Part of a small language model's weights.
Size: 12 layers, width 160, 5 heads of 32, vocabulary 2048, 4.36M parameters.
Each number is 128 + 24 x the weight over its row's rms, rounded and kept within 0 to 255. Layers, rows and columns count from 0. Numbers have three digits each. The size before them is the row's rms in percent of the matrix's.

# layer 8 MLP down (transposed), 640x160, rms 0.0778, rows 444-610, columns 40-79
115:110152120142104160118126113086102139114108155121122132149107138153125080124130138116125129111125118125161114135123157144
106:085105140124123149135125127143148137068147112133089158164119140126113100103127116173120131149100144130117155079137118128
103:141209128136126148061114123123123120120155148138127090103162124139137130120134144128133125129120133150123121125118166115
097:070086104125097113123146148131116125120092088091152130133121091132150126131104165119128154144104139163108120131132152135
103:158107148133184091115128148167141119102091128155129132084120143165121100146100131117145131189163087139109155139128166120
112:156124111140111153093146147147168101132123146127115130128174151119109108142106153139124130145149145180102128132166146105
098:127098165142111152143137114122121159149120153146101143144148111105135131076190089135125130105104088139171085107132111117
097:112149170088113133098110145123116136156115129133164130135104139129108110137144131106109171164140146126108133168111168150
087:140136132110135131110131128114124126147125141139164127152110116141136156094143104127150109111117113159132113176139071103
087:124088105181155100150147140170130048130115131100116130136142121132140123113121141191124137146087100075120117087125110136
106:096120107100156154120132111097133136112096140154137100139121091137134104141141091176099125146156099184131094145132146122
102:107136109149134101143146117139129131163094131171163099137146115156178155144143144102111152092146115119148128129085168147
096:170133111119121129121132117149128139149078138100060148147095124147153138137120074121093164136142131127137138123124152129
091:112145137115116138168138128077156143141120176117160109089143158136128126155139124097114135135065131117162121128105099130
102:145132193152102133122131106130148110101120096138142111093113184103150104160100129098138149159148123148151129120114090128
095:123127108122088138128133121110099169154149148117142159111131145124118120158118105143119137100116105126183121150117123111
117:109132108168136119099125158160120146110182158145129148146134121091114101153116121099124129128141135097147110123097152123
087:146183150120166106116127120114107143112146132145128118098111114115092090121116148072141123120114124140140125090108131128
092:091105111100096115143087164162129129126147132092099133127111158145121132143135133141126129174122148171129154091143103158
101:125129109188179098143115139100167136118131130164127171121135098103117075113144112137102164160118136139147117124076081132
113:117128156147124138144124142166134129144110158116118156114114101082114119096167134113103171151124113135094101176091152183
091:102131117166118121086136102128148105117057168122071122139121083137104108133141109135118145106104154126117137108162148135
106:148141137129056139145121085182137122109129132128115118097107136140117191185063131160136158148159120116135131116123128123
097:111131125130155144078146147141126115155108143171092153164128128128118155104131140120162152162124112111131170129142135129
117:131140149183144125099128125154140094142158108134091120144135128131120106132177102092182135127094126146121153139117122106
118:099074107133107121133138118148131077175144139110112143153109077117133150104158150128151130115092112104162104164116120134
093:124137150160117078127121182093148102118146157153151132151120147155081174062122099135099104105140131127138108102104149163
093:101094164119095168130110133131097139092137133122144113115114110092069144157132132085132114195085115131129132102166103097
100:133139107116117076121225130148116134119103095121144148109145130094134108095117094134177160135150166120076146109150141112
087:096087125126098131125150123173125135113180116181101164124118116126121114069097120136148116141154116117132121125098104124
093:181163077145141139143103121167123126130118110113173111151145127109113121149122106153092118129125137095132174149121186094
097:143124147147163167158151131147133104097123126135105098106129094107126071110152099126112139161122119167160100125140080108
097:143163124115113105152141116123077154106162075147104156164169128112123119137147139120114164151094175130143121139110140141
092:146144167122105086091159114141130110135127147083147132117108145137121136133092133147129108153131157164103081140114146172
098:140129124167175104134122128121188120140137123165136132089119098081120138162148092145125138105137118138105146121129162127
099:120123079120147118124115153135125139130115092113134098122104105119148071136150141142071115122186142121127121079146181113
109:129131149132061137148141158160095139110133157134132180098112125126076105152120128090161103106131101118145103125137147118
114:148115125107181158126124105082080132140122154154127121144151121107154136133121114092186163114149149145117087100114125153
097:119158146118134130130123101155157121112146160126129132125096106095112155053140143188143148080126119082122123117137125100
101:116104159125129125136107111120102134124146149165123142119097159134142134132156122154137153118122142155109109110093159106
109:139159129147125200170119132105132101123114138128177162116124116095150150094106144155131136104070143157111114124112134115
096:131108118099109085201138132124120090113111156124095117102148123108138125088111169139128132095130139099129148156126151167
094:115114153122103121132123154122149166085157114166127132130159128117146134115144209134123177121126121133103099081158153164
104:115161095152102110130107134160137130110153131144111124132134092144160063148095135159142137097091137138122083129137154126
084:123127130116105135138115113146124144139154150114135153100119126134129093103114130123141107113121132097097116148092087161
106:096121135075112126127118161120151140154154121152129118129128128142120174135114149082139153119154100098084145144107140101
102:112130135104107140111125116117108154153180133141123100125138120188098096133145176187169152090119116114091166130126132089
087:120144121107126141118130109105077137131121101127116108086145098102151159100093128184108144141144110172109139148134117123
097:104084176139140110102120128131125150151135157131129122104099126142173127164116124130153141094095146156131132135144069135
097:135138090111077111101127190094132108129116164124153099125114130142113175142120138097102117156114150164150182139125121097
100:117172126148117140114125121069157151097129127132095138088143077142100121107131123138114137130108143163133148168095091141
104:128126180143131087105140119105135138140101165115130122139093132122153141081120130112130120169133149131163138168150144141
105:137127119158149071123157132130137119116139106150122128166123126103138164121130100138107136140142164130119134185126130072
104:149152106104109108138137153111173139105109135100140098096095133112134171144167110092149142138158162125130183137174100132
104:075118143083122137101079131084154170157102132148143136141135129097115141100147123104148166077113089139132151138163121144
107:151134087134118104110131158130136112140108141137096109127138141117120087124164137137137116101162105126091170126128132137
091:149148097092122097133070110116140154144097152113116145108183125105146111136149110142133150098069133109160135163132127144
096:153136146110107138126126090179123136056149139104120117093126158134130177129095136127163111150080181129169086129106111138
108:098135127102158120154119105144136147112115138091132105154158126137134103100178143098140125113159143130179085095161157144
132:118130091163091151127116099175107186139142141125116115143084130076138161135152171122127124150143154184126113147160132125
099:134151121182117169134124128080155138138174127124160113148120147126134134130179108114126120094138107132125131141141113129
109:120145128096106081078124110106113094118124172098122124100122148166120134137120122110109126100114146139159137138115142160
110:125128126132121130108129113132127099154117133107123155167124103106096153144110132096104122136166140098180116126104120140
107:124151169143120152136119119143096181076116123121134162117136120119110104142148118140149132125118140117181111096104106121
096:120086111150125153136153157144102139151104131152066139110103109127092147113172145135160167108146158185097138113144128162
100:104126120145120135079110153135139114129123093140075169168144129179137119117133146119127144114148094201121132135109129116
102:115127142106124139123128108175160091096122152128179144136140127163102155119135170100083128085143135124134108098108134098
100:143146124166160116060128175139127125135135145149102152127111146141088111113113140117132136143092104100114092158108097094
096:110124133164120099140133112124150134093122148104152152130153126085115104160105167141131085151109152123148188101131096133
099:120130093143136131155152116097157158145090156156150167149141087093129097145109109161122123055116132129122097132117164115
102:109149110142131126095117087109117157200131131107122121122141129118174108115141133164105125104095109106123138153150135107
096:155168128074118135127127169129124153090125106145119121133141091109130126130122094129095109142112161136189145092139161137
107:179109118114178127136149136141145132138127104100120122160125115094107139133157113151175118115115146132137168103171112096
095:079091128152139112130102176116117122087146143167167116118112145070121116163148107135135141113144135108123121134110142116
102:092116169105113160156141116132139120138110165096142106096149082119133109114098129165126155117109135117130130102135130171
093:093129141208123119084076119112136068155124143094141170126136097118159123154116116135120135091126146135116132151148127106
111:161167128109115095100150092129182111162139115114137126095084091112112148116121128119119116179123128112155108113100163134
094:146093126122150147171128114120124139133130139118147142103112136130118107063122127133178076118129125112135158127106176058
102:128162118147167173135090134146104128174157177133115128101157131127130089170150156092156146153107094135119144107121119110
093:143111114118161179127106176115102129116128097112070137172142160139104159142157139130168137147096071134136151154147108131
088:151116103121091131143133129182103139165101130161149145118132132124112155158119137165122134131107115118105142140103130070
106:153124137148098121140152135135130160109130128123154143071179077124135138156101115141110118134112159116110104126081119160
091:140115085105133139069109149129135106127149098149124116175124167115128101112084149104122146120138060086141125155144067063
110:130133123105133139115118157139099132146133145121125186149167120116114091067162109157157129157124113123147087122112156104
091:178094120100126154122115169145111129131135146124116125161148173180108149130119127122145153112126117126145112153094146117
082:105131100115145153120132140124136152102141150125112164119158093086158128132106152139126158129133135124118117122104077103
093:116116160140187143109120146160124101117134091094137107151134123111150094062091139137079098126154110073122145087140123175
121:112149130117142122125116147169104122123114161148110147110177142113135129093121155091165144145112132140107105099114119153
093:134129099173094145115185106113117117119130161080136116134092111135161150111144082123116110143160151120126150116148169101
091:118100127121124150111130137124176127116138094124142146120148134106105117134153109146117114143102110126115148134102072131
091:104106154118145143160141160132136106191089147149125144134109133089145128079096167112129117095102130123126142118139160143
097:118139116107153131180143147105122141115118116115129097109135110136129156144178134124126117127127118163110147128090130153
106:136091192159114117151130128134150124136135109109180139135152099143138131134181125108104116097147168103145127108154167105
102:144177166111104115114129130144151132140137115177125152140182082124166099115112135086113148162107130141121097153108146165
111:157117156148158170130171142157154128102100154183121159122131158129131105161135132068141108123114086122138123134110126165
102:115124086106123098143107152123139149090121088163130151115125110152142134155089150184120100133153142121115123089142114141
119:148107121136201128119130079119106141117085151127115126136114151120141102108098108126154140153118126159124126104114123126
088:120102165123136103104110111133168125176105127089176155130114101089136151203150162177119113117091135091128090105137138136
094:129130121165156145176131129127166122132117110115086119098141094091140120123148131101132122114141112101158174140126128136
093:105118115162120132113135106099154198118084063179121123143075142094158130142109127118113110152131138148118123112155150137
100:182137103114122111106139156096103135142122151128099112047139090161148091126116120108144130107164138170118136107128127170
096:101112147174141169141156124140112139136109116124126082129123141129127106140041130139117104127124134125139150101121143113
111:122150121133116059131140131123115076132110121104168108102103159094146110163151120116109132135143150116160159190098145141
103:151108159129126170127109154117127094114142129112152094120141150174080095172113136110132147130157102095103095164118134140
097:119145146146151093154128101129128127114132122136159103110086095131090107094104119134111121105162140117124170069113126093
092:077121119106147071154078127168137120138123122104092176120122104120160118174094143098110105108122139109123166122117155149
107:135104180111092124133147143083151136120123108098122147135124115123147174141110113126105155150125149139163097130147125098
108:125153123115115130095152121145074168130161140156079091108136151132107159136144143155111084136140118166135154145133112119
090:102096134164141140161113120134150088127131131130141104098084110094140116118137135137107115131136151163136122136145159137
091:092142113102154121098146147141138140139095159138121172124136108140107068127156135145091117152143133110145135103137176125
087:195142143107110156130117142115139133126136097111122164134110066097134175120103145130113120165136128135157107094122108192
101:138113094130122083160124135110147131143112144147139104111123093145138130144160154097082114149135123140132146184117114151
104:131096130130155121164138174123119132138107105141088147144098122102173150128154149140158130073070122128171087130129155166
093:158163129172089124142116133135141164079151125181152131137171114165105123090121118146134115082148143122122119098142134078
106:106115133117121114122175095102109053124165149128138158147113150116135115121127155089125112110138113106101133152117117128
087:084133095096096125129090134124105129137143097117095149145130152154143151125129125095147140155144130146155138142158106161
101:136116103137122186172130152131122109080132086138106098144107127174154134097110128150137142131127142147144179123166103093
107:139141092123146127085080136171117116129123105087093131120146152142111087183148134164137106140113141145129120132154136133
107:159144086126104105146113106117095121161101136129192117119144153152096153119135130163144143079139092129151093127103129127
101:152095150138082131139128069129172097141114122119111178147146123151144126142125175093143171119165126136124092140147111073
101:092174171104105087142184125064079098120096119124121117080145129119113126113167130135116133111120104114125109179109073119
104:108099121185133121096127159116143135123127089170166144154112140082107154112146145140160153116111107132108130114149136110
096:130170140119126120174139144123117147107104133125136161143133149095160152126143119140152113172113135072127112101122125130
110:121146150189112125105109152163090116111125131136100138133081123152113176086110178119165140117161131123074076138113140131
094:123136085148166151064127132112092119156142121104112079094080132088153132133137107127116094129112110145126153121138147098
096:144111080146103122119138133119157147101120133163106123137128091152131167137138137117128121164121145156134166111115116135
090:111160130181144124102112107138122145139131150131142158145128149138091144169121089168118118176130130147131144149102110089
106:131130127120154139123133128136090131116176110159124097138102107128110147125111101104113133115120115100120163131177123134
100:092116131136126116133063111136135124102109165163154114140121149131147111136115144118125111126195120150128112179132155129
113:122108103132092113103148137140082124103115093132099106131064129112110124135153106150111121118143140162133109119145142101
090:108135086105106157141085122147168093131053087131122110130102131131110108148120158132133110102118160126146122137133114130
094:154140104127162154169141114115113106103141140139135149127096167129158137122140132161106119193109132101109153140132149122
111:128122114126108127137119125105065113149147147158161141105153104159175171109138086137124130164123161130144145106104115131
103:108063121159144163178110129142105121131127126116124112112101102106103105135129175124126098095131129169106123105122135141
102:114102099111116103111134122158130102120111094169182150135089139130130135128104118122164138157111126160085139153116128125
082:078148130169116125153136135104096127142160135145127084131135148101135112113085118138136163118135150153113127117100138140
091:132102101168132116116142118084155137096147150133128123135173107097129122107124146139101124116176130105115102123133120125
100:128172102121164151101112130143151130123140100163106152171127159142121116109160136145111125100136105073121140144138116099
101:093086112117118114111153194133107106153134147157109139096182123120132125095123154116122109132139086139130140148154147151
100:096127110169100110137093140134115154091129126126129119164110131152153072112131150177103134098148160111137126135168144111
092:131156151093125094101148086164157113121090123145175152095128125137106148135125088103137125101110155128139112118145134121
100:124158134134095136138163109129129094127139143156177124115093119175117111155141129096120140122092097077159111115120144126
104:127109155119109080151126106140140164122183120132168130136114104133136156136080129135153124100138132143129143113095109084
096:117130129126108149111123133132182141159169155129124161137102120083130114121097146112163119107090122124124144132115099107
097:173151085103144129112112143110161122124132146126172138118093107176104118148103146124124096130129138138145141164129115091
104:074153155151153127108143107106115165195093113140149156135118099128182109148097151148125090152144143086090126119101108143
101:110116106118157110144167131113148117114131100140123132125143160116119091131111131149111117107091146165155145116165104136
100:113136126118137147121139162140178124114087178138100130128137099142132118181133073120151112109137126094115109164075123149
106:149093123112102094139124147131107126128114114157132127115114096152103106150092140126106197136129094136164121144153146138
113:148129124139101109136085155142128139127088135128106157136118145121100111088105111155131141130095107096123134117185134082
090:121129122141152099166097125119093115125190114119108103121121197139123082170146124141166128163148158140127164146132106133
106:111140101154121120129110123152112120112094160138156109131180142149117099077110139145124135115105110147112118106136124130
097:154100134115112114129128100165110079101138105109159136138186097117123143120136109100129144131146095166133079147142124128
107:154167117091144156138097126121138082165153139111103145145176137116128109112144098165147148096082133116113099141113148120
106:141118080130111144143107112146115095110137104123139084164148140149139106102127123115124152129158112104101119159140120120
104:115140149101127114127126093144110126105074146070148124154165166174144164135116116109121161135116105088149129127130118103
093:112133167129122106101114125150073149130174133131162106139128122181131081136142112117118105149197150125149097140116131098
111:148163156142137154141147090155135086144141122105107128058088113116191116125154095203173101164138159105133141131109126135
100:089126146114123126118110151104150165128077143126109167142159163118140130146105116081107130140111105141163151136109107134
099:157134132120155120126143104121077135108123074101116130156142100067095113133104191125154072148133132088128101141097178091
101:125123120093156110118135132159109088137104106110103130119132133097093142134097109094095150179130161136141118147107113122
102:145132164166149094111105110144145116108131127136170099133140131172142060094121114123116137145126083127162113159161122124
119:138151146124133116118136123155150104120167137111118113095121082191132142179108150120120061122108164144153174121143166118
102:126133142170120149131138161160107134138095117104140140151154076120146125104140170110109132153113146100096119166120127079
105:117137138096113142123151133145226114152127103155111093130130132107115147129132155131115151128123080143145148151124126140
092:093082123140119117136085125163085112123116116119129108114152123126153121149130161117068128132144129149133151144120140122
094:114115156159151147175102141173137136085123132158142109160126094100164089113132102137092128145124148120129169162130168137
# layer 8 MLP up, 640x160, rms 0.0777, rows 445-611, columns 40-79
105:139142091129167147123094141163088132146139112129065137129135138162138129153113148118179114163147133094139132113147152116
102:143134101095124180155077170124124173131132050112102166116146109115186141160116105114085142096139150126123134138114148144
098:175185097116088156116087123141163109160140170143125167139132118126139101117128139121122089119147149098140129163104088114
102:174148119134060160093107142161118147177147145160090141137120121158146131120122120152129098157113126135135167120141110091
112:139144131124130118074123152153129149133161138133132122105093123127091132131114139152162097112166145108122168141106107113
097:152125107104113147110107119161165107111129110129125099096145119110104162136113160163147084156162114151117124155131162111
097:110157189148124152114115141154096137133088106148090126112132135136112144101133123145108087134137167129116168125136079119
090:140127127105127133144117117125120134122128106130128155094144129150136097139137119170154134149120112144111144145105136100
091:143131155085125147158123124117124173141155126162127159149100177111143132138130119076127137136165121166152161165116080139
101:116140116136093121137175158139086129123142098108151171112122113116116132132124141140135126155160140085152141113100116146
100:096114108116139116133160097149169109115146120119116169146141143095129115125102089148178141134132145101105118106181121136
095:082113154079105149116120138119108118139148121160137127109099149114068107131105144137154125123164124130165155147137069118
096:152150096142096124116141123139163136123156122157124109131106145145143152126106125158163090129177155118103140124147153126
101:113126114102136100118127131136143131172155099122143172120104101145122152132166126130130133129118148099074138102133158118
097:105112115139119126123146139179127122109137106122114130108148104212146161099099125148145110086083123138116163080111111128
112:149087123129158155143135107176117111129101097115088087099131118118093170154123161113104142139109140121144125142121133126
091:111123116136108160156132096111142102126119142128183118153130121194159126152144097161107149102107115142109134146131082122
097:171119135179117138108183072148180119132126126166153142138121146116114122133094113127128101123110134093129146149114108126
102:084108129117091136093140100126151136091135089103113130170119154123151156121110118166146116109126143142110129159137140119
107:131131101124139108117180128164139136133100096114117136136124140178116169153094091114108104136163151092115157141138150087
093:189129147094143124157100103109126095178139119115111157114132164170111149132109136114173121146145119089117148127079117137
106:101146109164122145148161129177107141128107115153131064103161167163109138104124102122120114051139118122140167125143132123
102:132171114140124124110080127108107118195134136086134147115174173160085084117153096174159104141100142119125145132122108120
108:091129101144132147102116167158117139138090113121102145137148106100154136146120164135109127122140131094098134088150136148
108:162140133171131128103122165161139134138104071169138143120153153157100092162156062166110069158138130163092145081123135120
095:154148108118098160109173091122094121128143151084117090107129139123120080141126149138145171117125178102144157165162061111
102:140166102110160141138143126167155126112125132123150155108126127132164131139129096169103143115147165106088143131127171155
098:117157105139101121113081118106110093159152127132067133130153165142063098102163080135129139176089129158140129135137040153
090:162142107143196155120096112143112133147132126080108137124105157113081149168155088126124142131114124142144159106127154104
092:095079153159117129131153149091139086114136146143093122101132097151166095115108138102156143128123134146109128129133064178
098:085137089124086087104102154149133166132119165124102085112132155183144138161107128131156134123138140131131127138136125100
098:124133152139101121130091144144125122093097106123125100083120102120142143102130178163142107144145129108090135147106150155
098:141129114124123166158119183128138135131125099118111107139114157166110163128178069135088126107101132099141142153111081151
101:163112115121115124086103105155093152155096130090138121097136132150137129130121142123126099162105140167152123122138143123
098:162161137147140150119124101107154135125134164123129077118137137134120142160109050107207136152108132099104149124128148168
103:150147106125146168073106117123139151139132098144089148105174101095158131141126118177165147161134116126096117074159151159
111:083120113130129182078154120163131121169179076108095140134125128141125128146120155161128118136134107142108143093186143114
101:133112132160156128113116090141114104131119103126154151099177144128142142182135096132137091098121197133145119092149141137
102:125151110144122150105119114116148150105119121117087108134143076122087168139124118113173111126086119126120136153143112117
107:157106029119144128152068159146102129122130124142150095115149136119088126124165084163139084131144167102144171098134126134
099:162135078152108152105169132149097109139099114123129155172118126172112176106147121106134122168136141125054123166146128101
094:141120112130137122088113099175122041129144141131126118099100160145111110100133109142162103137132113131136149158095123105
102:132116113154113136081125120120143130171101115129112111061122161119098135149138136132099099126154137149108150117107097106
091:127146112137180106145136110176111120155159109139135111142111166106112162118142134144128118101130132101114155109110122074
110:125113162119131113079136119149135149172131088106149143160159121083097127141120131139138132154122121097132132121148171184
096:147112124138144133151129165159108129122116123089134111131125190120147141086111099126124118069126129162186142203096113156
088:184156110160130141116143108120133085158124119135130128168126114152047116140146124099132101107138138047141109121148135128
099:128167129107086146148148121119175054087119123092107165121178150117139131167115108141141142144117154099119135147139157163
103:100132108135138104133113108125148134147112117155077127131153109134166097138118133087138135126139135133119124125158119144
099:134121083104152145098124142136082088157125125149141134168108139147084119139122118110167132153107130080111160099099125137
103:153153111133158123154108159101123131101134077143138056121150161169102108176163109142123140109068115110127157103135144114
104:121089109145163132116090164115142099152114106170123113115100126128133120151127094130146105131129101134109155098119107148
103:088127119147127114076108156113126121156140118163142167183124145136076121169100129177118114118132143107097128151140146109
103:179153141150135168104106093144105126133120076133126127113104090170135143138111120140127109123124142059121135088133096085
097:094103140144134091129123098112140131112154137106145160116137156159132157161138130138132145094110159181135124113107112116
099:111111090147145146136174113167099118127125078139140095128157118105122165112139145141137094128117167136108128111147114113
099:183130118096101105097101140126144173132115110122098140107166094164124101158128136124115131144106127160112120084117142103
101:142118134171139098091118133106104125121157081110157144109116141160108134126140081129139098151102137094078173128114110118
123:119086105100135147106114127103136125129125141152154158161122125090095137148119117138126053085111117096117157127124129111
100:135098105062130154123108138145130088108133141066104114095141160187129139132121172138176145151148127106107132107143123088
108:119118130163144090157132138194120159127134076140059121167126165117129120127112125147165080112131135147128125161175126130
104:085102086118154153146114138127091082154117147122124134122117148126119135125125120124155128116136152098061142149187119138
104:132100092149111168126105147144145140125124126098092106138132167182117148134131132138171091147096134121086148081144115120
095:115167107135148121153167119130194094119149097120146099122146130107115108141099128103135083108155111091117114132123174132
098:151117123154140135114147138142109138144120120096127092134131122095134123142102097117105139082118136056154119120160140157
099:121122118154148112090096142119156117114149098153143143143154183131113119176141105169152128102107115165130122125136132126
100:134127142143103100149139112112120076080105095131157121139146162092148147124083103120131118120143225129140132123128143180
100:145148111147115156103096136132103127167163122118105155108120151105124135145154106086110120126146153118084152147080134111
096:126168084095135148111125127151106099125162130080124077118141193113117134109097113136122118131133132166141152171113153116
103:154142133138134160134148171136126128120119132152126126142151145087080147119103095179109092114095122132070131082115125120
098:131097095177152130139128111105111070137140121127132098106114194142143152113081159168118161122100144115123144112099115154
107:165143121146138140067104119118129115128108139131117102123154101140110101163115123136131091107119107071157155107159162111
095:145086148126139172114105166160123146101098086109084108105159108127119182128089147133181109117120134146123155121107163129
103:129118128128153111143102122148169033106140112123120126088135120097129166177113078144152125124152154086097154154125143159
098:188183124082125156126116159131106142117141129128088095132105146126087112108130116130153095162102113138141165163150121139
111:111125101137148148122112096145108102128116116117152125144153124136071139140148098109150105088138112128123132164116119101
094:103110136133124140121148146103140113119153084112081107128169136114153167144125149151124148121154114143157134151163075164
101:140152154099145125071128171149147137134123081134125119108149132114109149115149077164153136137119145122122115108117149134
093:133133129192120117125147122166148100090152147132173126144112120148137094104064100146085105119152114190079135138140107102
095:141129102091161121159133160147106117102165107122152097124161161137121168107110144120121138132155158134142145095119154148
098:119139102117155118122121120114105099123154091090115153143108179132133127107148151139112123117139085134174134114151122106
095:174148137093142141142103136147113139131125141087126128090162117113115134139140138136146088144095133126096148097106121138
104:153096118150157148117157105135117125120102113136112101145066161123127138150148104127135172112119141083117133132142154165
097:112095141135129117147149108118159128119199104128081144130140151121123099160147153153163101085080122093128109081154125149
087:188119118099156132086115078155106085171143142121151094146119181146116134139152102085108127133151110091137121146125192120
095:148178103107109129132121090122145162156123132132071158140169118158101138116131152134135126145099138146121141133131158135
116:162132080136173142092139076151131143168111134088085129120144130117167137187099153114163137108106134077156166186131125147
098:109140135111110112128094117185104085139137105157129132091121140155097089133099138157151095111097122120124119125124090064
095:181201070095141136148092136134124140119156112127080138118146142113107158134086095157146171140136182127177113087127144123
096:143111088143140147107152096117127135099139107109094111123110154111142100196111107144099189097123135116104150141134149168
100:149119114116104119112072093121154128148131135134092168124144163132063104140106088131182130112093144104151122143175148123
103:132132126190078168119128146125130121131153124155138131123107170205125139164130110102132094170132154125094138208133103117
103:119096121147160181116131128134154087092171107127087097163114136114068092159126129168142116047173126098121116162110093124
105:152129107127129127138126159102099131168158092145093125134122152131123120139107110137135117139075110122129159080124127123
104:126138118107139172163107120145163140138123141090072125098167110158088152112112100118127160121143125156136128119170119129
111:155109116130091172084108142146082143111165126137088125137179130153140142150114140148140116155113157136144114088171110100
086:135150084161164148106133136128068120124140114154101129123103164129088134126114082170124126153132154125128151158129114135
101:112113128114122143081126176149132130163131148107142099137134159159099140169129138150114089123154098145114125128151108120
095:176127116103163144155118128151144067151130156150140070104176136164090160099132107141118127136122121107129151122144090136
104:138125090139103172134134119123198100134136105108137123116073164175128150180126130131128119125079144156136152117107135089
100:107113124100132108125128150143163106080157140091130157114145128134131127155139111114115160124133150135134116142146142140
107:094150095161112151101110195127134132146104141120124144167105103144128181129073125141169102150091130205073133098150119118
102:095124144131119141086145134161139150159114145130110177168122133133136136133137093152123078137097154103124151104121152118
101:135167139143145145098164110109167130154150077102121150133191116124132154113154112094117129125146112130144109114131145127
095:137143122145132187118117134113098111128157143125102099133140178105128140114133086171155115120155127136125106120141100121
103:184123165126106124084093151129123097123122071136150098090140138085123135122113119142110125100105112134092140137105123123
105:145162149213151152124102115169144125162116112127171088171150100141121103132152094145123122136083123128126135119100139132
098:213140106143147099149160110121111145120098087118120124149171170128132137111126097127169132104123180092134155119134128115
096:171106141105124143140135116132126152121148133131115126135120163169116149148101100119134124161102136181113147134080095122
089:115145152149122107151151132127144116106123123150094114105109178113094083093093129162157075154133128129131150130142145069
095:088175144125136155135151128086141117125133098110145108092130153150148127125121085129130122117121206122148136130133137117
105:129115127114120153089119130164111103114135105105076124153130124136129146150130146103134136153140116164137138134150138101
095:065123132100119113117137117136121129120109095110113121140090125107144112169112139111149161108096156116130136098124102101
096:178125127126155156102128116137114169129096091144119124118169149131128165119115109163118146128074186140145149101123134131
092:149109150151150145124159110119210122114128140105129133121092103100125142127072144138182136083118127114127137093082152142
099:142124142141129120119139126134127123122121117126120157104158119088103112154128114111161146141111128191125138146119113138
105:112124125167096148110069121136093114133154106179123092139180177153159156119119107126153075081127128079138144141122123112
110:075136127084109143155149137128105106119131085088096101100129168110097111171139143106145123159124140150128165138093138097
099:075149128123152135117124172114118143131155112143091147105120103133139102114158068134123173105122117106130149107127108167
097:093172098117125170106120125150172142157149114093106122122166117163115149125072096121100127145105153126142133132154155125
105:136136122111110172113127133136102135089096127141091078107104160120130188112115119073173101174091144156161181124128110129
097:129127121159108129111101111125136085166165123120085080160174116149132107156116133082075177135149124156138128153162128128
107:132147093088113121100139089104185122130121090117111200160114110117131114193134106133109166119143172103141150082101150109
097:143077145188133112113127164122122132138133104153139110098154126105107120111107130106148118130157161144122107128113128151
094:132174099164118104096140112147153130136171114084101137132123154115074096165095123123135120111138115103145116111142185112
092:169116113135105093138129131115130079091103097103103096113101133104178101086154149121146119105143153108081140131104131139
105:152106167155116148109145116155159112123145106098112123095151129111150121116097112137121062159126140135123124081074177144
102:134161130141133123140166116098111130110162103109143118140128147106109168136128098120135070131081144064112138080114124123
102:130175127101112167164140130117169131160128108137143170102157124149122138123138081148144118118142133121101164126071146180
094:138144098132125080165123161069106176123183131110150131136132131134111175129129118156159129126134117123083162100125114121
095:078105144143101115115101139133117125150141114132120132117146143089101110112110107156137104083156142131179158135102127110
107:136111092119096134130148152096139115100104138077121123136136168146114122140167107142104137135098160117142143150143150136
100:113133111062141165118168153134109124105136128134116145132138168100132157146129095104138090128157158102109127161130131114
103:153142129140150147103166106122089107126132077172116096138167136104083110098093111117145043086143139123150157123115160156
086:145137087116169157117108108151160138142116142102127161127106133169073101145164140119117121126096120080112136135178131149
093:124129115160151129110152171148136111171111093137137120118086138087108113154132120094132122130136123094141153115117170103
099:104170091138138140130106122152116117144121082082135115124160090170145170134084117138088127139134104148090133143119153164
100:147155121150126170108130097108133107148110143099102110094099140116105137161132134131099136143134125125095121133112078150
099:185133112113139101162141126129116139144094105161158122142150163134084150135084124102152091108134158137107106101125144125
100:121127135179116125128153139094122151121130114097150098091151108102120129110132143101141135104141149168109135121130120129
100:139141131141154131140128130134101125112104140122111104141167117077137122129098106137156115104174192115132153121143164152
105:181164118136176150096137098130113147179140135113132139151112093103116132151122097138111129169104139101127130081095155128
096:142137091162150131110110095109105164141120109151093122101128137120107157155119136135122102100162115149136136076129138132
101:106155132138142137138101105170124140117137104129092146095158180135142096142156144181114119113109135115110143084095109131
102:182156105102112124154113129126152108122142130100131075108111215119096105138171107122121106151123146150156169127103137145
099:169116128141139138108096133104129111133091125149138099108135126153089118155135089078120121104161120101168107098085166120
105:149113113135152147129154113128125112137128100133126129144139102106156148122135138171155139173138124102155139110172143127
096:121120095122167158141186130126142107166156150120110125182103113130151150148066084142140103149112150117113159095123107132
105:200105100115153112167154128146118110137135087126140109128120145108102122151133095153158102112083149138126143088072182130
097:116134111099153142050128173173134161125133109136105187128109130124134133120108090108092112071098130146114135112154143110
109:141080106125105131100101132127128147153119122133119127123129089164147108160133098119141108106149132142115139140126109117
096:144147117118135143176093135115143129133107108132161104131117176143118142105134181120119108113148169131146133141102124158
108:107122104142096161108131139144129148124115138159112142173128146116089121143076101085108100103110125131132144149121130110
104:122125113128151161134110156150122142133133096122134128082159114126138164113124136111112110109112118118132123120134128129
105:158161150168116138063118123130149105174155087152093140097148098130141123154145115172151147120150114096089116097150108114
094:128129073105113087112070153147125144137103128126123108140126128063136140146139081169111157139085149151121128126131084168
109:116118147141096170103114123165132124137152138111123113122176153154114131160144164119094118129117121113142130127145157097
099:179132126133161099103133159182128140149153098137123143072078155133119104155149047121134129123119123107124144096108169132
099:159191108103128155124109125125157126150163159124126105099113186129109108170162098132095181160189132152143155161110092163
106:138141125080130101156148156148110147112126119138058133173152149124119105132141136124120096076153126136144153124166122153
103:108167092103118099114153163116129154162122141112111159133130132162146184143116146101138100154124170130102147109114156099
109:106105128126141135108113089107102111148136131119133130152174130055091144138123106132164152117163129100095162132093120159
094:155164095120134115097113061128142122149162157089075109128145163113131132174161104149146153100168104127118134098107144135
103:125128094160096132127115161084122122123119111162144134173102153158146109127139108141138117095119134077105140137158124145
092:192156115116133141139145106135163122139148145112127139141106141146113130139130068099161115146101158100116120149152156128
097:145163105136100110110103087136141127123137126086089149121102154144092151107164089156142139147127138140160128121071115118
102:168178091164125145129144195131148120138111126137124098128157094151153106167139109133155140149151117104089148114184119179